Weights of a small GPT-style language model, trained from scratch on English Wikipedia: RMSNorm after each block.
Each number is 500 + 50 x the weight over the matrix's rms, rounded and kept within 0 to 999. Layers, rows and columns count from 0. Numbers have three digits each.

# layer 8 attention value, 512x512, rms 0.0746, rows 214-255, columns 256-319
592515450521522518571586541554469447490515476432512463462534449526514456427681468394618522456463542528528519503520583497495473508539390557460572563431605499564496490480469477595570487483513526
549505425443444482352486502537475497506462537449507479489519645448499557540520594458402406505513477556510558612519473462499448534392548588552555504480385521575506541574564501449544394551500415
328523554480548520601478499461456463482566511522532502558513414408562493485390442547540526534499462452444524599522510475493525490479502382450390410350451469365546558493551529561474556518527484
455476464487642473445625537480601520479515510443508518483484477542405610564405518514470427514462500459483459631518529495528517498428400566467534479480479514519495519469541544554590465509556417
400505527519446515390645469507507547482546582464516495525467481529481370478600517400545520450475532529506446494484513469452501478586505610533458461443512490424481548500400494549474468502514592
461459550548530533699514538506530602447534442564537477513512525538458567569505544621578504457500428490462514389485551445474493519469608604462575584578339589529497587567494465454471457470497634
553513462440594496581520475440486445572498498474500465475545698391488403501512530519487407413536423467434401566473510442541473493449571482480490507420512482337516385541449524409435494487543492
402535447483671545493649479515516552528455528471538506472495424485529405505473501413482538478487520529611488479504472431472440461508486401527601555584468583580516556485532493525514549530530414
544485371553323500422589519520549618477576487544477504486464469456506556492508609468608523457525478542450445490476531486504572465393533509556546437505599458474552499535515486534544511586483494
555469503471455445453455554422455541514484525576483474476512478573489424472359462431472442532420558501427526444486482493500522537423467519470513502417486552438483515523546576578448473576489522
543498538527442470558493493493516470526545469506485539508536465511465496529396583367456499464438377585370470525495523452534502514417416419459631473572525540410542540500400474362464479488483500
449509482519608528478438477507486444483481464520535517452469493409533631512563631555501495490549459532564392532491436485509533469431499555588525565558527469557467543533411584504515535515512487
408526459527534507421561475476425494447501529463465483582469390462514459483555478530478492445445535509473604500522536489494409526550526439523506517436451468460541476518426522519508475487523476
569439409493538525615435477458605531561514487603524473486513471420529391520450387412485490482449482424429555411513517468508466500469541503539534554426547539495530512487494480511473540468496467
463487532484607536456530494455482566594523450471494484486474393387524513437385456466513461516473558498575457498491514457461502496568618678518424492538526464533564427452618395491553498499506509
514499552527401485475447470489534528388504554485471483544511441519452473593584454471510575463455436528453427564496535461512540526420496479442378522504580485491515445471375456521412465541516650
443525517442528471420594462533589496446434465549526513528464651453557429582534578583494478466422520511533497538502506521514465509446415487499500455697556415434491521500471439554484543556526558
434471458534642529607555481546302526559552507494503501490483449520507496386591550708522518511609457568545572613497442466495525467552478559495502514514473505566521473529443492501552535527526549
435508570509379537594566544482541530524435568427529512491542572469480578547350559463477503497496481485527457471521500508519528504489583549523538486582548475519477546506565492560525457491496480
492478476497506547481594480559438493553512470497533501544496395455481711450453541393489329523523434479505480431464431456480551483483447479478505482522368429571512485433471578432414523455535495
508527536486556458422532526473485459414494500536487554498504565492492638436603590380498544543521556546470466494511503564502446504463518445522585529529547518395466437511454493579496454524513601
452522499501418535512630480560474455437458502561498488437510416603544647513375440638427501461527397526464453484508504523503503459464329583481428555523535516508496586571454485536539512521529658
478494446572396508507732510496462540581539483487553459539554441438439445491480534573475582520512451434445472473474417574463544489529526506517571506480271498489544435464522532528511571519473545
471528520525635501449481504455637352515472527630542479506516612442467389444602465479502658438466527459517563606459489442481492481497476562554403491491404507429498503420526489458492520456499443
429545459534522490552377481456509447561502474498503555511464535485521410494504471459424486471508434495510513406466522488493444485576565435427456500473520485471526583485542440478605517504504586
508516475555428510679464515524474389489513477509502459493510501593564400412473548596463388486564466534472482504501457502524519500490419526569346525496561623515519492503506435498473480556601556
451520411513717480421446515505571591450552545506516463558524542512443563506484523532569484507518498551604488429500428524522447519576559516574446506462634491502549438471476532475523515578472422
450518386446568498501471454498524530528544486542523522492490512499501424399566434452454396467474554459533445541493451514526455500520525483524431589445553525475538438471433479521541493577541430
436497442459563446518499459461522428484449530504498601491495458538539477503369470496559426588572548509619589500468521509483563492503608530451461488449496446354487469456407445425501464522573579
467512549564359511615689493503516500470520489479503533523525431491440445499576513495506458526536467545534517512494532442492548465459415491425556535482623470438459413487476531448458435563544435
407512430570558546761353520472445467429433498434529444491494567322516561408381514636649476481448541492554485479476577488482528516635446526556412411382384443564476525520449428384573501432563502
592526601526432476662489549474616494473584482532496519544539571489484364524438451411518477445426439583411501555488462624496456460466439463451462528588500582362521503506485541631561490445452596
478512493506461433509440500559432450463473521546479542445469393442505728553350549504508516512514500517437574600487476430486437488391608569547579502524571457437520469477445444475494437519469522
487482458484468480480350473517492457448495492450551462545514639427482416462473594622546427530459521524499604524492501603448523501497544518502520532432465558392500485474468606514581544488453469
533493455441671525632479494554451435465507510529473496518509581580511675552430650544404531448485436478473523600494497504508538526551346476486530504562470533416465507486415551530598429512494451
404549474481413435517613466480610465523452463466507491481494535458433463513471577575481500585534496518493571483531527511467477492510533568486492545476420425358473549493556503470536564526578589
445448526513468525436611492539658449448522517435507545460515640503523375553559495414625414533485496422472481445504544403502575487488556593521521557511407538679489510439525508489524534451516475
355517446430260484465513529522536424532594523511488564525464471428610424480398546435498535451486484455454499489503511537492544517528593533448470470486502547547510485477477442487378508532492481
456518567486660486437460498506562437413430501497543495585481459533477433452388572392504495439530419448524551488510439548472407476444575375442526539534492552594488497494510428559450534446470453
533513473514610460554488459453381498475508526451532483508520474544481572520648490580506483554542542546450426560497498448440576482522458513524532474520490523556518444486497497515575528514500583
511523512532426530499516479415555573447511503493513573499493611462519466499355513382494382428458475514517508555479467489477528485520408448478561513473468493555469530519556385521399564519488507
553536423498694458486419501535553674498556490429501515491484451418473589433567520450496541467429461458593484518490560533457465523461554546437478546399453523418481524513571491458456486451515621
# layer 8 attention output (transposed), 512x512, rms 0.0741, rows 214-255, columns 256-319
471462494449502537454551465466374395450453493460530508499538529451546485479545505473503415577493445535485447399524572411459499516521474499405518535529470457577477606450443525590455522491546554
577373451486411460513608518508433536479536452563392588533482513587463507431433495513521537502583495528534491499548574408423620401581330439535462448504431535451548456424423542616490483542528500
524603555521528539485548415430565471483427480497514551456537530551565530520412457512446417554416466492505403462443511555455522455499543449674546586502483538521426523551466402568556475588452419
560564502544456505595455450506542569510498491472554403488440446515525469429489511585490621585499591473466517389497491502488506534549514470558468455479467514617544442552450436476485590531532505
440403488496501511541470526522584427621548421469485441517431604428573471474517516548531570545433485487467459536442536572483481575422412484480452453483459503528553522528520557512445501507390466
535474513543553475459454583473566534518495543480606385499557558441536448547511392556497495590592537438583598599462425582534505440485459524482515456542617542433490403559483431559532537550539532
510439588485447406387422530463486537540466538576448502499459477485525469483537465493498562394442392467523475450562491494446538596477544493573514409616465543505535442453395493528546555514463479
523497555459542494436493570569491576516574452469538509494506521503614465481414481530557445495519387531469542481489541520489495476508516562495601501451402462501490509516480389623393512403551529
540530425510561538504503536483489497483471520450502560537516559535509509560478499438444519479460453470518597492448494542477485449467509514448522462520415525469466490515474447482473491443495606
420455542600455545528455380559502433559455375508554442410541512532495456454555504458522476495533475567486563553553503512449491520520569502624498492419497537519579441512459393549388485451475340
424416487508411530260441397443502390434564428497498487624470556584516497472512575482591521526515636390458501502569482538501446539487517488440461557503567429629403483406571429378477627521534458
489604558411398483532502466479636502441509459510471520431503456577491539380516460536463503542516508562501684527446568628420498537451539392487582466526546325517457481450480582566543661470570485
529537427488407544534550525382537478495563562525539549444489548596590525527453497526402476519622529480589478539585437560494541513574451501522493509541518513472417515504526596439452494458519500
470559431447476462495507515495640522461499614522479403489451457578544494490487444471500515484479497494553533547529475643523449461499493553572503526485504516439500543532521499528465510492437489
441533501458513577546513443461398482571462471473439544603496486466422433384486556566550616493453467518516479575550470399471531589520579434525506460524520476547429486501483574461515468445458563
524529485544560493479542489547417501550457512516398495480529450542452583382586598531526458453539522464554464472442485417486455413423513622525452594495472437438461504471433436536417491480519420
486649483546506498500507473524547504580515559484488460499597487535481463534471525476494427608487553515467451504544541600473470532547498562446665554435541546532439512543538526455507469457507447
390504464500511496480430500488547385534570434426444488514534440487532464428403534486477446519453524492475587477520528541497550592502521529621593569555664481503492455405496411551526520436511444
544473532454455531511568465557490550495576501483545489500445420482481461545406504406434527488465430572528517523508458535489463502444528501436494378531389416533378499528483538558597457436421596
499564507432448511436531547426549568516514590525486412441478508533482496467579447517437460426597624541476506537459497544497482474454450528503587402524502544476476508558451576616450478548527495
556610567424452508420479444473521608478587465503526527510523590535517507586472480482522500497534507507529497523501493527462536527488509414455536503467474461528548492438543488402538549520512495
425411584456466426470462476531361558521506530457430389487511474487418505493555481490468537413505527485479516512461462362452469551469485556606543517491585518505440427508518550554443529430412465
458519459459553460585509505540658501532547478505438475525411490502459434451552520466556508547483486468500562589499515632488410476526534453461541470619590453548606532516494536485441459583488570
482504536539453527520485468598536573530497482475517547466507517491544469539486429508513414560543391548495496501475483545443447420487524339459504490537535466403501511453515547574479477578446608
441461364437519523478506439538406517366604473428558475529550403514517561511562501458433488579404490539488456611486412405490540586495551404598456511517516485467397528558550526367465477495380488
537493474465491454525577447536473493442451475522552462573556435451521511449456463528524500481487498504538511499578531498494565509527466483477488519506426515553432455599430528505448481375462413
460527522476544391495479467490655490507526391518562526501450457481559542483505507536511509518406511552415501471471444680478562490541544549461456506472455486540500576446467494488465483439475505
573483455492505457492413484507453497462505576427462501525523447540487462519505505498549566523518454499633445429482420488549540417401463449479513398545510527479480507381554471491514519475476531
605463492494566413447557559462512427463475479487575508490530441474552497462585539515524536553536448499493486528583523482501453468492543440555626458496470465549495535483562463427530513579559542
549446495421465486413480478574404533541482469515572423386521504460510542546491516513511485452457528473518455551507511406468454595507553504593536413504481526598540383580514531409424520552437563
387524529501474601460602460444526488552466544591477486541514331655581534477500468476519444491493522529522539581508548550471494492550589486568513462445489469581431495529510515502573482491458583
509416520464490555505443483634494582503490438540474440371492451502493574517502483476549429539495500498495543636455516467523499520387441531563533424480497541514504452447612501437482436503587514
564391439520533494462612557421429580455522480456599483496529540488408505398503443576437559522397424421575565443547543411415474554500469410536491468511466540505526489489532487600569456506431462
478464439373515503521586580476535595515448475528519454431495536473627451488450491432497427520459522491426500535507531500500530544491519394512522491498524568474478460542420468383538461483535384
543499632503527530527559503340519467520566493543516435451455525473616484455470478478509477570429505442537406529588520470629582580538518499494488501649524503438391538414484470545477502426504477
545567452528470525617505432445493540505491533578481539470474477500553502515438480599522579553531472596591484379577428486509382498509553457498485527500601497490425511478447551477516480567316571
503517495429507491522548542494518499441545444563548461558459511502483527488510511581550557476586447523425568585474540489528448515338471423579448566513585447542498480551431460434576561545336651
452568461388524546566409453509531388587473442427498464502562498515498456382505498459588558437532414562542441501447501527419504521574552537553492455517455521492525590530505469496536467446505470
557469496633463439436505434459503519425503451523467450432503510554508470428503559467452489498468549474467490475539555489493423460511618527515524597546384490461526465546421530530520486617578466
475530488546491524509498503523540446490485478535541582473464543465502525417446447453587588526461535496549546452572467541500536461591455506607563448503487461439577605463492559490482434552455369
471476515642532452541522465545551623499472468488477418493562447468506486473522578468589415492465618573515504435443501548529541445557543579572490557498597486424477557480578530459521479612413566
536401530472488553471566565521514502569560541521511405511447560543539401423422458414493445555441485570433582538558501533508483530481547544511511436540448501459508516475553546508525450527459382
# layer 8 attention query, 512x512, rms 0.086, rows 256-263, columns 256-319
605441607483368543488491625549515454573499648398531513463501563527517524422440690461448469365503410563536390506525568491514503527616565390413377463371605543560547400489576499401495676443467443
469492392595572452540441389467527561334438432547444457455504493328470568504464444587479585560538541448495577550470377454488445457358501553547614545496362441459485589520458473494577381545415468
522525491541498500523498484421522517467567629572540464500541533532499530488483505444485446446567516490498480547496513476532504565603494466475531489487471431447550488365471423526483422498451476
524532467575490524528448517406513511483513595510528461516511463514467533526490468525441456433578513494531419542465517511509478590592454486434539461505489423453583458362466464509481454509452430
465525589601493521473458438434480527474461547512570485490495492512477544513544540494453494454492470498513448520452516520517514543588475487447489478462507474471533461358444426475534566534436440
537495488556521495481480536397511501470494534453535466460479482507412519531534515494456478491581478440527491503437476595487445582600466442472512499498469420468535472422457494522463436565444431
548495481616500480470447529416498488456474529447562493441514476521412504508540552450483459461538487423541481533472503573517454583599478450531547465483494467469535540350472456466479495517438477
496504523485532482463515468552499472504462501514415531564531516502518527502532458482544486471450465547410507518536533429487588421454553561503522518493511503507414507562555478466570492483451603
# layer 8 attention key, 512x512, rms 0.0703, rows 256-263, columns 256-319
511557514533490536547544423518526512532508447610491481518545517479507483491489546501543492502495521466514444449539390518430579484505487557530503493501472523543547493522483555566531500425413448
467488512454518513513491564452435487521481515426504553515441498510548503461533497491501508504566513472497488453526648463582538529482513425488582442501493498483471520505548492438549534470505542
427471496472463483531528499481490503537504478489492524548443461507539475472581506525447526510500505492486507463502565460525596518505495481530508471523530466475482497525525503459500536452478489
469463539463484510462563515415468482533502524476516502519467546542494433484575528478466579493515507515454497451489541445526539520523510488499484477515523486474464484474506535505469504405502522
509450445448480509559547498441514516547466564551477483552433526526520478518553525494484565482486495521494482462538570442521545543525472425476501479526529469456501489545516563481499504440532527
512485504477481574453528534501450447502486613455504447544483500570533463497555503449521497448468478502505454504522582446543538475476478510474485461538516475485506495460545570472482508427525550
510463480479479514478525521493449506509518632523462455539438455549509451487559505499494528470494515535499427483511570441559504476486477446475456504553518443462493462503535567496501502472486522
452454466482472515531496511484557507591528474518481511517470510503547510525490562482465513513502512543548518483521499546460553507510487464507514481468545494512530536550481498509537524526546450